Weights of a small transformer language model.
Training: a variant of Muon for these matrices, 1178M tokens, 8148 steps.
Each number is 200 + 40 x the weight over its row's rms, rounded and kept within 0 to 999. Layers, rows and columns count from 0. The size before them is the row's rms in percent of the matrix's.

# gate: layer 3 MLP gate, 1280x640, rms 0.119, rows 166-180, columns 0-159
# up: layer 3 MLP up, 1280x640, rms 0.129, rows 166-179, columns 0-159
# down: layer 3 MLP down (transposed), 1280x640, rms 0.0616, rows 166-179, columns 0-159
gate166,100,196,278,153,222,143,161,158,161,171,191,144,223,177,141,180,182,215,233,143,161,190,200,154,204,225,213,189,176,223,210,200,161,205,200,196,185,191,189,312,158,168,263,174,230,154,136,273,208,217,233,195,181,183,316,212,197,159,237,167,228,133,105,236,202,170,270,236,204,220,184,214,263,179,222,186,176,234,171,201,253,178,216,124,262,184,144,219,189,170,173,184,244,168,258,196,219,204,181,160,213,245,172,122,208,184,198,240,212,216,187,156,247,154,225,189,213,144,204,150,163,280,133,150,207,222,193,228,258,174,170,227,211,79,121,202,216,211,209,176,302,292,147,243,204,260,253,255,152,269,155,174,241,256,161,224,134,154,299,140,215
up166,104,165,148,250,195,256,211,141,255,231,232,206,199,209,200,183,267,166,209,193,267,204,135,170,212,229,184,141,197,197,184,256,260,232,295,243,145,253,238,168,227,169,242,189,183,263,237,209,230,239,238,99,223,156,213,216,194,248,182,199,203,183,253,189,210,220,196,270,233,174,168,137,236,184,198,248,323,221,149,204,183,148,223,178,191,214,143,159,264,284,213,211,212,175,189,194,147,193,126,162,142,180,151,182,216,168,275,160,198,217,174,187,138,191,218,196,226,177,202,169,177,118,226,160,199,158,163,244,171,204,187,104,181,267,178,174,215,106,186,286,248,255,213,182,171,173,297,164,173,225,195,165,180,174,232,219,199,218,229,239,165
down166,104,205,238,197,178,149,194,182,155,207,226,212,250,162,236,223,247,186,138,191,217,263,195,202,222,158,211,172,217,209,208,168,160,140,175,242,160,216,332,171,241,231,194,134,273,199,212,167,97,256,170,209,259,248,224,163,199,209,178,230,269,238,254,150,208,210,241,222,229,179,205,202,155,247,161,155,189,172,196,184,170,170,201,217,248,215,169,191,247,284,99,240,279,246,208,191,294,211,168,237,155,232,161,208,200,213,211,128,134,212,174,192,197,158,248,248,165,146,222,249,210,134,219,178,189,154,268,258,173,144,265,147,200,200,169,202,245,186,201,212,162,198,223,127,263,184,220,188,299,166,214,209,196,252,160,214,192,207,201,267,224
gate167,111,234,228,198,232,298,260,215,182,260,194,270,233,271,126,238,150,129,201,190,213,258,252,135,195,112,236,269,184,217,179,259,206,224,235,157,245,189,277,222,270,251,137,130,283,251,248,171,186,200,187,195,193,225,169,225,211,158,190,201,199,167,176,208,176,263,204,185,208,185,155,236,167,191,202,216,152,230,246,164,129,254,181,182,186,265,223,152,220,216,247,244,214,223,191,201,215,132,163,292,222,182,194,230,151,126,248,226,187,226,176,216,216,225,183,252,248,197,225,205,230,173,170,251,134,222,202,192,230,137,222,210,156,177,232,135,146,170,196,176,224,135,126,218,194,192,205,199,209,176,215,163,255,140,192,291,210,172,233,164,189
up167,111,221,223,170,159,254,225,201,254,184,189,246,173,247,181,207,151,140,181,189,189,215,209,101,202,158,211,194,184,246,216,223,200,194,195,211,210,131,194,215,247,154,150,225,258,209,183,125,204,243,220,231,146,256,187,259,157,256,211,160,157,214,173,236,172,225,201,180,245,211,201,192,208,178,220,167,183,259,238,122,229,243,205,201,182,269,213,165,262,234,249,223,268,216,193,231,176,236,226,298,249,151,215,200,245,205,191,173,204,248,166,261,211,218,224,228,181,110,196,209,198,162,78,240,260,178,139,218,248,95,238,174,120,178,278,190,187,192,216,226,189,89,138,184,206,191,186,153,153,171,194,83,182,206,165,224,224,247,234,255,215
down167,113,149,189,218,172,237,214,133,213,205,233,195,202,188,210,229,154,182,155,180,174,264,204,200,171,286,225,170,190,242,115,183,165,245,181,173,194,252,239,236,224,192,162,173,195,150,318,202,185,284,211,196,167,205,115,208,213,171,224,186,195,166,212,219,181,242,196,171,246,195,159,208,171,192,188,157,285,188,254,204,174,212,189,274,265,197,191,212,210,222,216,229,231,166,231,248,241,172,237,255,280,192,213,165,213,230,198,303,223,195,190,264,213,169,155,185,189,244,250,216,215,179,214,203,184,171,202,240,227,150,219,179,150,222,219,171,221,234,142,234,137,100,194,156,171,209,218,200,234,112,171,190,194,204,262,249,240,280,179,253,161
gate168,092,243,235,215,161,271,241,202,207,236,207,177,229,166,221,310,235,179,271,175,244,243,175,193,223,231,194,191,254,142,174,178,277,195,157,200,197,194,247,173,212,227,205,160,189,206,230,141,210,237,150,223,169,216,204,170,201,178,144,250,199,192,182,204,216,229,150,164,177,149,189,155,237,218,271,153,166,182,175,185,133,194,252,171,233,192,229,257,190,220,148,286,130,198,242,205,174,168,241,167,190,149,262,200,248,197,173,291,239,157,232,199,221,231,196,174,164,257,251,103,261,219,207,192,183,204,171,147,164,232,259,169,167,230,211,244,167,137,201,215,242,166,198,152,188,223,243,176,177,220,136,205,219,183,229,210,229,195,147,160,206
up168,097,185,211,230,225,137,193,164,244,244,187,94,297,200,197,235,175,143,217,157,241,237,214,202,236,193,242,143,191,168,170,202,238,213,164,230,236,155,202,230,187,198,162,183,216,186,204,169,209,254,227,215,163,224,168,215,217,192,195,237,204,175,169,195,106,205,178,175,240,199,230,109,187,180,172,206,188,185,173,264,159,158,169,213,188,269,221,164,144,231,146,199,195,219,191,179,191,186,174,221,187,177,185,206,179,196,146,209,216,226,270,319,259,208,193,151,193,183,233,152,160,262,227,206,181,237,229,193,221,181,221,168,246,186,181,291,85,199,236,121,176,195,230,138,179,233,147,195,125,253,114,250,182,205,228,194,171,218,228,136,252
down168,098,218,230,171,174,267,177,157,202,135,167,195,145,193,196,232,140,199,143,148,152,146,194,197,236,188,121,160,220,240,202,179,242,219,191,280,249,288,222,186,127,214,174,261,201,213,218,192,289,201,229,197,184,199,183,148,235,118,220,199,202,169,163,211,207,202,242,268,174,206,180,137,252,172,191,131,227,218,196,285,135,152,142,162,180,175,252,218,197,171,98,245,194,182,240,199,179,257,181,226,147,210,163,267,247,173,247,190,198,261,202,220,179,235,218,228,196,225,321,175,181,202,200,199,225,219,188,196,199,232,177,205,174,179,208,188,187,220,229,243,222,215,179,178,174,207,252,217,190,163,170,135,285,177,214,177,132,195,230,176,100
gate169,096,112,237,280,205,190,239,161,191,204,200,236,180,122,229,221,241,262,284,219,169,181,228,249,258,163,177,188,150,169,152,146,198,236,197,206,170,201,212,202,231,171,191,211,285,97,173,214,127,284,224,223,158,241,217,191,145,216,205,186,174,176,224,259,232,196,183,234,192,223,216,211,271,160,272,131,261,175,247,213,109,217,173,274,221,174,238,206,166,224,249,183,177,219,185,253,262,146,230,209,221,163,153,177,205,232,152,207,169,236,205,227,203,143,324,169,208,134,99,222,197,178,217,149,103,158,224,231,299,255,247,185,173,190,190,218,180,239,180,216,179,175,165,144,199,220,220,142,205,206,183,227,156,165,222,167,198,202,204,184,127
up169,096,183,216,190,182,188,305,191,213,272,142,237,196,149,221,189,209,170,221,176,120,200,297,217,234,207,155,214,166,211,168,185,138,215,201,217,261,238,235,173,167,154,256,118,227,157,210,167,177,188,161,210,165,200,132,178,243,238,253,214,125,219,209,236,169,150,145,207,142,195,168,220,230,141,240,208,148,231,146,223,205,274,173,165,201,228,170,241,184,264,263,149,208,189,202,190,238,204,210,262,217,148,120,199,156,262,199,185,202,231,197,286,217,202,255,227,205,244,210,208,171,202,170,159,235,184,253,194,153,302,240,263,204,195,200,198,165,145,128,242,277,209,264,193,159,150,245,244,207,257,182,112,202,168,219,125,221,142,240,245,161
down169,100,212,174,169,267,126,236,176,179,139,172,212,235,188,218,148,248,314,185,218,235,180,174,236,136,200,212,114,238,169,187,151,173,223,158,197,222,208,199,190,177,160,223,256,216,165,195,142,177,173,262,195,226,257,173,175,222,228,182,227,241,128,268,221,258,251,222,235,195,179,206,141,187,92,225,262,198,207,209,200,154,198,183,162,194,231,227,124,203,181,187,233,330,224,172,243,159,139,148,172,147,186,236,141,206,170,179,213,268,242,199,200,202,205,207,157,241,170,179,306,147,174,214,190,154,136,178,182,223,227,182,247,229,141,161,217,133,145,224,221,244,202,254,207,225,240,160,165,175,196,141,182,179,165,159,174,235,188,200,181,102
gate170,097,150,156,210,146,195,241,183,170,132,168,156,279,137,223,250,226,230,275,210,203,155,245,201,134,117,204,218,262,252,176,131,195,216,204,207,196,259,128,210,148,190,165,197,252,197,228,208,259,180,245,161,135,193,243,145,257,141,263,255,228,198,148,205,142,208,192,287,156,157,257,201,186,146,146,226,167,239,173,157,233,157,212,170,139,220,262,272,246,237,186,195,190,233,226,183,190,139,163,274,186,190,191,236,261,308,208,237,217,173,97,202,190,195,257,248,217,209,188,174,236,106,205,262,205,242,156,101,204,221,160,226,170,223,182,180,199,178,268,184,210,164,101,231,164,254,192,121,203,190,176,160,264,173,167,175,229,206,234,218,199
up170,091,156,191,158,259,188,181,184,229,183,191,224,141,160,159,263,214,250,231,157,211,129,156,235,194,236,251,173,182,186,189,266,136,225,239,229,102,235,167,241,186,243,211,199,195,191,145,241,173,182,273,193,192,207,256,248,129,199,122,189,191,117,283,266,161,99,134,220,208,210,207,187,252,189,199,173,227,181,209,288,193,233,196,212,266,177,136,249,285,196,184,139,148,194,165,197,216,212,174,136,182,224,156,207,213,199,251,171,209,201,210,183,220,229,194,177,292,115,179,276,267,194,258,222,127,222,190,241,168,172,198,206,208,163,229,187,195,210,232,222,223,148,197,106,242,210,261,217,197,161,231,184,258,203,177,207,222,172,192,226,173
down170,098,192,228,144,182,166,278,220,195,219,207,215,288,147,125,216,193,227,172,179,212,230,178,236,252,217,151,207,228,229,219,196,148,231,141,155,185,169,225,279,182,200,197,159,201,198,172,231,174,225,196,156,144,197,242,218,175,169,263,173,188,207,273,196,218,196,365,271,194,160,196,210,241,242,215,186,239,139,164,137,219,252,152,135,178,283,237,210,230,210,171,228,220,137,201,173,224,224,165,206,147,216,143,137,232,200,184,168,194,179,200,201,205,249,185,228,186,159,145,224,129,170,215,132,171,208,148,219,190,177,161,147,204,177,246,204,179,216,174,173,198,135,254,179,170,171,193,161,154,244,191,177,205,139,171,186,152,170,267,203,132
gate171,101,125,209,206,172,213,208,192,219,211,199,164,210,191,248,184,176,148,208,255,229,195,206,181,178,238,210,176,202,167,274,273,209,138,166,249,172,257,264,207,214,212,242,182,243,162,166,219,162,150,237,166,153,211,154,173,275,210,283,185,160,183,163,200,253,183,201,215,149,180,184,275,185,205,278,211,180,166,206,203,201,245,207,133,130,135,208,143,204,135,241,151,235,180,182,269,275,227,237,212,248,122,168,140,237,215,134,241,219,195,201,150,130,131,263,221,107,239,262,214,213,168,150,181,214,203,166,210,214,239,226,169,239,190,165,186,229,167,144,194,238,190,261,184,131,244,186,192,92,207,153,247,223,233,170,152,222,240,168,224,200
up171,105,211,170,187,247,281,228,283,261,155,165,170,188,215,239,188,216,190,81,140,201,181,191,163,203,161,161,221,217,150,206,136,207,218,202,217,169,167,198,272,208,154,173,197,161,287,219,221,190,244,230,201,273,210,202,190,124,173,185,181,221,252,142,214,204,183,188,183,183,220,245,145,244,197,204,226,246,218,205,202,233,172,163,143,175,203,170,188,243,225,215,241,150,171,259,182,171,238,197,201,208,270,245,178,159,243,225,103,155,148,177,239,250,305,191,111,167,220,225,209,196,208,307,234,231,209,264,202,208,164,190,161,155,241,204,180,235,179,165,247,201,194,343,249,182,157,187,203,215,247,237,186,265,123,155,244,159,285,213,201,193
down171,103,229,190,192,205,247,203,198,212,225,196,241,161,201,221,280,122,206,182,190,159,246,254,227,194,202,183,167,190,225,182,160,277,163,209,280,147,210,185,268,191,122,214,128,155,210,199,213,160,148,208,183,245,119,250,231,193,215,204,141,162,172,173,241,152,222,137,201,207,225,186,184,213,154,239,217,146,263,250,191,170,160,182,204,158,270,212,158,244,206,200,219,156,245,219,130,219,196,224,149,143,229,240,162,168,251,262,170,165,189,215,197,166,255,187,205,245,209,0,273,192,207,218,235,169,240,179,160,228,177,226,231,130,145,140,224,234,168,138,160,199,236,268,243,211,190,197,202,185,215,181,182,276,217,150,156,193,237,251,177,214
gate172,100,141,169,178,203,159,198,183,201,188,204,297,218,139,159,260,128,180,163,141,213,177,171,180,179,153,191,162,259,242,173,238,201,225,230,190,212,143,170,192,184,185,223,228,249,230,220,277,241,233,244,206,238,145,179,128,212,164,193,207,227,245,195,229,114,231,179,159,219,163,186,234,123,186,265,141,127,183,215,220,245,252,116,173,156,194,186,202,204,195,172,255,280,184,214,243,240,286,246,137,205,233,196,170,202,284,184,187,161,158,178,205,155,206,222,228,210,226,140,222,131,250,188,191,157,180,186,219,168,227,175,159,278,181,223,177,158,161,220,230,228,191,174,223,151,215,251,188,209,264,202,168,216,228,52,171,183,213,236,189,245
up172,104,257,164,178,235,172,225,178,170,219,198,220,212,154,191,226,120,195,118,186,221,247,241,212,202,193,184,151,209,216,196,179,132,189,158,229,229,163,179,241,170,191,195,273,224,213,190,138,218,224,250,234,171,197,213,201,151,169,211,218,123,205,134,227,215,188,225,297,162,219,191,243,232,239,244,191,197,236,239,218,230,165,256,186,185,181,77,240,241,233,155,230,239,222,185,177,229,176,230,233,176,149,229,225,242,213,188,263,239,77,206,159,164,197,225,179,249,239,193,258,207,180,160,247,230,256,260,147,144,216,198,185,179,192,179,221,179,213,261,200,224,266,222,221,145,129,217,173,179,193,280,198,223,195,274,196,183,165,206,248,196
down172,095,177,171,153,143,248,260,172,170,208,160,217,120,234,179,147,166,218,190,131,149,114,142,243,141,198,192,146,249,173,169,208,174,148,227,182,189,165,169,128,143,197,199,210,200,199,223,192,170,218,197,137,258,154,158,170,182,250,229,187,178,179,153,151,113,230,195,231,235,168,177,181,154,209,207,201,177,131,228,202,190,137,224,214,139,197,207,190,204,173,234,153,180,186,181,207,211,202,211,220,189,160,171,223,169,169,132,243,163,175,183,227,224,174,140,254,172,226,314,225,208,153,233,254,262,133,208,174,213,183,176,191,256,134,212,251,167,172,198,148,157,244,251,276,146,144,221,145,230,225,280,221,185,194,158,217,187,161,218,195,273
gate173,102,185,182,189,234,165,215,148,160,162,225,133,218,219,210,198,197,217,256,119,208,295,204,182,211,186,191,132,216,215,227,250,178,198,215,228,211,223,248,184,109,221,264,163,167,159,255,212,153,262,265,181,224,229,230,143,284,244,215,179,189,213,147,170,222,216,141,192,203,244,231,243,225,226,259,193,177,215,213,187,250,236,220,196,190,199,216,218,177,262,141,186,238,127,221,215,187,179,199,157,294,249,120,206,194,210,204,217,154,275,210,288,276,214,167,158,154,244,164,118,176,242,261,229,196,216,221,218,175,183,187,199,215,153,205,246,240,190,182,106,223,188,177,157,284,133,231,251,196,206,244,234,251,187,181,212,255,237,218,196,171
up173,103,206,272,136,222,227,281,220,136,181,138,173,195,247,207,189,176,237,183,180,222,267,192,198,89,208,210,195,183,185,215,235,230,183,211,210,134,220,240,205,284,189,270,174,124,298,239,275,226,265,115,244,230,242,120,249,184,185,174,198,204,243,228,224,153,183,228,140,192,268,160,221,182,231,200,236,226,217,181,178,152,228,160,161,242,121,204,152,211,200,238,208,266,242,160,232,235,199,276,139,264,170,167,230,173,170,212,287,213,163,214,196,214,218,235,203,284,223,223,210,251,205,198,174,174,223,208,245,158,246,204,202,128,215,189,191,283,220,182,192,165,136,216,212,172,174,267,225,204,203,209,181,184,204,161,196,117,169,191,279,224
down173,101,232,240,210,182,257,157,209,215,199,211,237,199,274,116,167,192,207,248,209,236,166,190,206,161,217,188,260,201,237,218,151,213,202,215,141,168,168,188,89,229,206,285,182,175,193,251,188,215,291,187,224,200,172,160,218,134,149,185,160,244,209,211,145,172,203,186,130,208,221,166,184,190,147,203,128,180,157,233,144,156,180,216,185,91,222,200,208,227,217,247,212,139,266,248,245,180,264,235,136,269,192,269,207,297,178,205,259,212,310,260,147,188,162,207,178,202,190,321,217,171,267,208,98,214,268,178,229,270,134,266,220,193,148,161,170,243,169,190,192,232,181,213,187,185,148,185,188,198,254,266,211,262,221,187,198,175,235,120,217,248
gate174,102,273,179,207,272,191,160,249,199,214,200,186,234,156,140,197,189,102,209,167,264,157,177,206,165,203,137,243,237,209,280,147,199,213,191,137,282,196,141,173,193,208,148,255,160,135,159,199,250,221,227,195,217,261,210,251,282,249,211,199,255,229,191,221,166,225,276,171,239,162,192,160,293,280,177,195,152,193,234,188,187,240,225,181,203,224,252,191,273,172,154,200,229,137,161,183,193,172,218,211,195,190,252,185,237,152,237,233,200,229,234,225,197,184,178,218,169,133,226,229,229,189,204,190,210,132,182,209,214,162,196,195,250,116,219,204,199,164,194,194,200,162,259,142,200,264,203,268,162,121,209,206,166,212,114,186,209,149,266,234,173
up174,100,154,226,229,190,188,192,208,220,189,137,163,253,200,269,154,179,197,243,169,185,212,187,142,227,245,227,208,227,157,239,201,214,200,203,188,246,209,158,243,223,182,238,240,216,252,230,185,219,225,128,258,160,172,211,246,152,156,231,180,198,190,220,208,232,207,130,172,162,209,229,195,177,227,251,247,229,191,164,228,212,143,179,203,193,221,211,150,181,188,145,175,209,207,170,229,133,195,220,151,172,171,137,170,217,195,203,129,192,257,163,222,174,171,233,138,236,223,157,253,192,152,124,206,273,162,183,312,180,237,233,253,222,188,209,207,212,141,253,196,224,202,148,218,195,222,213,100,250,203,142,230,240,149,206,196,161,223,242,218,182
down174,101,232,236,196,190,203,223,224,234,310,250,181,192,172,179,199,188,171,200,161,186,218,225,159,195,199,232,176,190,123,133,114,212,204,190,203,178,177,235,226,128,184,195,169,211,271,240,224,224,206,234,169,177,315,221,220,230,147,178,228,214,221,108,215,171,190,217,213,223,214,156,264,123,182,214,164,148,303,158,292,178,152,210,226,222,211,188,200,204,181,169,208,170,176,192,217,147,174,267,210,185,206,238,232,253,160,121,238,145,220,269,208,283,164,97,205,215,192,153,197,172,202,210,136,204,282,181,167,152,226,247,198,180,185,199,227,171,209,209,170,241,274,261,225,222,307,175,230,196,305,161,202,221,146,168,144,209,226,261,186,162
gate175,098,276,176,232,157,200,176,171,202,157,221,159,173,150,245,204,180,198,224,234,162,137,207,172,129,271,226,209,202,296,187,228,190,215,173,202,237,172,193,209,196,121,197,155,196,198,249,234,158,220,272,172,182,194,168,201,123,156,132,262,221,195,251,156,196,163,232,145,281,224,191,202,188,215,186,190,149,150,230,216,239,213,176,246,195,148,150,190,201,179,201,254,203,195,195,139,165,165,208,237,229,201,217,130,211,49,213,261,203,252,158,179,157,161,207,252,222,239,201,177,244,178,295,200,201,175,247,201,163,268,194,204,152,223,122,193,170,208,208,210,192,162,269,186,198,158,275,171,238,203,131,194,230,189,147,209,230,206,207,180,218
up175,101,210,167,242,210,113,226,265,152,203,251,230,196,106,234,221,223,291,199,154,186,296,231,165,246,171,226,214,151,207,227,234,211,189,190,144,96,307,190,180,163,221,162,284,170,238,234,180,203,102,186,196,226,194,199,174,194,184,209,168,195,165,153,193,162,223,157,311,148,149,229,254,163,195,170,205,194,170,135,180,239,196,265,192,216,202,274,170,168,192,172,185,180,214,222,174,199,298,188,211,243,216,202,232,260,266,160,109,242,138,215,225,258,202,140,169,146,216,180,167,232,182,177,228,256,243,183,181,176,140,185,190,241,166,166,166,213,201,143,168,217,275,175,136,162,202,225,208,181,147,196,197,250,148,237,166,151,246,259,255,228
down175,097,147,200,131,193,196,261,242,220,197,208,196,276,220,148,183,235,141,215,205,243,229,165,178,278,251,208,223,224,189,178,233,221,247,177,178,163,234,194,149,166,133,210,245,275,178,267,133,237,192,196,188,223,205,199,178,206,210,241,227,165,173,163,252,206,260,233,298,143,149,173,126,246,177,267,241,187,191,243,187,177,154,194,167,190,291,163,227,243,237,226,113,210,229,175,224,163,200,165,199,175,198,171,183,209,201,182,165,249,165,166,244,160,207,204,226,171,249,86,226,209,116,184,191,194,218,200,224,257,213,267,209,166,166,227,231,140,268,159,136,149,209,185,264,181,132,204,237,204,256,181,226,151,228,163,178,260,178,247,278,254
gate176,099,180,187,91,201,174,108,185,194,221,281,172,165,159,245,188,187,242,166,144,214,174,107,263,232,213,221,182,239,227,214,176,158,213,247,180,200,216,222,218,306,138,242,218,165,210,149,234,232,213,213,155,198,166,217,235,168,179,187,64,187,139,185,187,194,175,229,211,204,206,214,209,197,265,200,194,196,268,204,202,285,198,211,234,183,137,181,163,161,172,217,168,265,215,252,183,259,250,153,267,195,188,224,207,186,213,230,142,192,154,151,194,181,198,185,192,245,214,269,138,138,222,171,232,114,235,209,178,144,168,195,198,247,180,147,274,212,189,238,201,230,297,176,187,222,269,188,144,233,218,205,147,128,164,162,177,223,129,189,164,241
up176,097,258,200,228,197,167,169,210,193,164,179,292,236,205,235,233,149,182,227,144,242,150,211,240,190,209,186,199,244,150,123,220,140,204,276,201,232,162,184,253,211,128,289,185,206,245,211,228,188,240,256,190,177,158,253,194,212,156,142,207,185,199,126,189,214,189,272,262,223,204,190,239,277,171,147,179,192,206,234,251,210,188,247,113,181,161,222,174,245,163,236,173,243,201,194,178,207,204,196,154,214,241,185,224,229,289,284,221,182,212,208,123,145,203,230,182,230,213,200,212,224,203,135,213,180,199,206,231,245,91,228,204,185,114,172,224,188,250,231,224,174,180,227,168,234,209,138,150,219,105,192,209,181,174,211,201,259,209,174,162,146
down176,101,197,145,268,226,239,220,150,157,211,174,211,189,225,219,233,210,293,200,235,238,218,250,228,186,223,185,311,224,202,185,188,209,198,184,292,201,149,220,226,190,192,281,188,174,259,184,193,131,179,135,252,170,241,213,196,196,199,228,218,186,117,186,184,268,234,205,163,190,137,237,184,198,172,163,205,232,196,153,178,192,196,257,243,200,213,253,88,179,224,217,275,184,187,178,168,258,169,228,246,214,245,185,272,270,218,212,168,132,208,283,209,247,188,165,253,142,274,147,218,184,275,150,188,239,219,187,234,222,194,169,186,214,164,244,196,260,244,222,190,212,166,272,146,169,195,181,305,186,235,161,242,159,191,179,182,134,239,263,229,158
gate177,102,151,185,176,182,198,164,186,239,207,220,181,179,158,228,235,203,217,226,156,166,230,185,213,214,165,102,240,221,152,194,197,169,150,154,201,211,167,147,181,139,165,268,211,162,208,210,213,155,155,154,149,198,173,237,214,243,219,174,159,134,232,210,152,205,157,210,170,233,238,154,258,206,149,152,231,161,156,252,194,230,175,242,222,192,232,237,211,221,160,128,169,207,223,238,198,195,230,197,147,192,190,219,268,203,194,249,131,215,128,223,198,131,143,200,238,207,224,181,134,244,241,318,237,173,211,246,213,234,260,270,213,166,247,158,201,227,222,167,222,165,172,301,194,231,203,167,171,265,211,210,198,197,198,257,122,181,203,220,183,214
up177,103,198,219,205,198,103,180,236,188,196,191,172,235,223,209,199,146,199,260,186,241,228,201,238,218,188,252,177,145,186,161,252,188,188,145,190,229,216,203,125,223,177,185,125,189,189,213,209,201,189,212,242,251,186,185,207,222,154,213,181,180,142,190,177,231,164,139,129,171,211,203,262,172,209,187,135,278,181,181,204,219,229,189,239,262,148,194,67,187,193,267,130,222,215,191,296,232,225,188,214,214,250,122,249,168,180,206,214,206,200,310,164,196,222,225,169,253,243,195,108,240,233,166,138,129,205,104,242,160,187,171,159,169,207,190,227,281,199,117,183,154,202,173,219,246,263,192,94,156,232,227,232,177,211,254,253,170,260,188,130,319
down177,104,185,210,201,262,200,139,187,211,221,164,241,192,195,206,198,174,186,227,238,183,233,209,213,183,233,159,177,201,194,202,242,244,217,226,180,195,89,178,177,251,228,254,224,148,208,195,175,214,175,154,234,195,165,202,232,140,245,205,184,206,255,206,211,230,191,230,216,175,148,161,279,243,156,207,159,179,292,172,293,190,200,178,224,233,198,261,148,197,226,265,115,220,228,260,167,212,191,126,190,180,164,230,141,205,257,163,160,186,189,185,250,164,200,157,289,210,163,241,187,225,212,162,137,241,233,246,255,167,235,219,219,186,176,197,157,213,157,144,232,209,191,225,214,220,153,156,164,175,138,166,305,231,223,201,205,147,196,215,153,220
gate178,101,192,180,151,191,202,202,229,180,233,213,252,183,133,205,170,175,212,192,260,243,177,206,195,209,251,274,207,192,114,175,211,206,201,198,126,184,204,144,206,130,244,245,181,224,148,157,194,187,199,191,163,226,192,266,121,259,214,189,175,231,275,230,189,242,118,205,225,111,183,209,251,207,231,301,236,196,194,169,214,198,237,189,212,143,218,273,164,186,258,232,190,200,192,163,165,151,217,177,210,186,204,200,235,182,181,170,171,222,208,203,298,180,241,207,147,226,253,239,177,227,177,166,188,266,247,137,207,266,258,210,222,215,232,286,167,129,219,259,207,254,212,227,191,196,168,179,186,166,289,221,179,168,146,139,247,197,189,176,144,174
up178,100,170,192,184,245,175,168,236,193,194,244,241,185,212,119,218,164,239,223,191,175,219,228,113,207,174,215,186,244,182,247,239,203,282,181,219,188,203,235,201,201,246,251,175,290,192,137,136,155,235,151,248,205,162,209,186,160,283,176,147,191,193,218,228,107,146,165,259,194,164,191,217,232,169,255,175,146,159,187,192,130,178,169,251,186,196,167,179,160,278,160,213,217,206,146,197,175,168,196,167,225,136,180,255,178,212,129,136,203,214,199,224,190,228,229,174,209,231,274,122,166,113,200,180,210,236,179,192,263,215,218,173,174,218,207,213,147,236,228,220,195,221,189,211,192,229,211,158,98,245,167,230,103,133,258,180,135,176,218,111,163
down178,103,210,140,173,175,197,184,201,236,183,266,256,159,170,170,152,207,151,217,215,142,162,148,219,151,208,251,149,218,233,223,178,143,257,261,239,237,217,226,273,220,155,232,196,211,90,169,256,237,184,212,161,136,140,291,161,194,245,237,202,236,213,213,207,198,103,195,210,186,164,216,237,241,258,243,176,187,225,171,234,194,223,183,213,196,235,217,182,241,333,220,132,190,202,201,222,174,86,218,228,142,241,213,219,214,225,167,225,223,208,99,254,172,251,152,160,132,179,222,188,229,252,167,150,180,227,246,190,192,191,154,170,172,280,255,215,180,200,193,238,257,178,169,255,169,187,144,154,165,193,156,186,251,219,220,192,174,176,227,119,218
gate179,102,172,199,239,174,195,217,252,218,212,143,235,207,243,245,165,176,228,135,233,206,264,161,179,179,259,184,168,191,195,248,148,228,248,241,234,244,133,214,227,125,301,126,177,220,312,174,202,233,239,239,179,156,168,224,303,248,255,181,272,227,206,236,158,261,247,172,159,189,218,231,216,217,219,183,230,169,289,186,255,208,207,224,195,263,213,178,229,211,240,237,217,218,234,208,194,190,207,128,184,171,193,150,288,214,279,233,187,199,138,196,245,226,194,116,224,205,159,220,251,117,150,193,207,219,147,207,207,138,200,186,186,155,121,153,218,141,176,112,239,166,267,176,214,236,196,166,108,144,232,213,181,188,185,236,188,222,206,195,124,167
up179,101,205,202,123,253,291,211,158,240,215,120,266,181,177,148,241,226,157,207,241,170,221,159,205,222,268,187,207,267,196,204,134,259,227,272,197,283,207,211,283,183,154,156,184,239,244,260,173,209,279,174,216,220,214,190,230,213,244,205,162,210,206,179,171,147,215,226,178,132,168,151,125,188,215,191,184,226,179,217,176,176,211,186,140,192,138,154,175,156,153,244,247,253,239,159,235,239,257,229,191,178,237,205,223,143,235,191,265,228,139,150,208,207,229,172,257,139,229,109,260,167,193,244,199,187,182,271,167,131,253,286,246,283,216,250,196,199,194,280,240,181,180,59,197,216,229,212,251,273,234,173,167,210,219,232,123,167,227,189,197,197
down179,100,166,254,222,197,256,192,222,165,229,153,234,147,146,191,200,192,219,154,211,152,160,226,208,164,183,259,201,187,248,165,210,209,237,193,218,235,230,181,234,184,250,182,201,184,131,158,233,212,140,241,186,164,143,204,302,203,254,177,266,125,165,179,203,181,240,251,190,196,180,260,199,173,202,227,239,211,198,185,184,121,261,226,174,198,185,171,151,194,235,161,180,178,156,174,174,190,182,330,209,190,288,208,263,215,143,179,126,197,184,180,178,194,239,156,234,129,218,170,203,182,171,165,124,145,75,233,264,196,184,203,225,230,222,219,124,138,275,142,244,158,283,275,190,235,183,120,229,161,143,209,255,178,196,289,158,211,215,205,224,191
gate180,101,243,168,180,192,214,145,160,124,108,155,239,190,172,174,161,213,184,280,120,208,224,178,133,154,257,203,251,252,201,202,224,252,209,155,130,157,202,219,248,222,233,201,171,190,218,207,169,134,166,166,230,246,185,234,256,255,209,184,258,137,139,179,109,269,182,210,183,209,141,139,274,245,211,191,177,238,208,157,261,241,174,243,192,146,220,201,245,94,139,160,168,191,191,201,210,203,255,163,158,208,148,259,170,209,200,258,116,214,230,225,198,199,195,163,211,202,212,189,198,217,194,128,250,153,206,189,231,181,227,187,205,255,214,181,234,199,175,254,198,261,216,183,188,169,223,149,161,145,166,178,163,175,178,160,202,186,169,172,284,204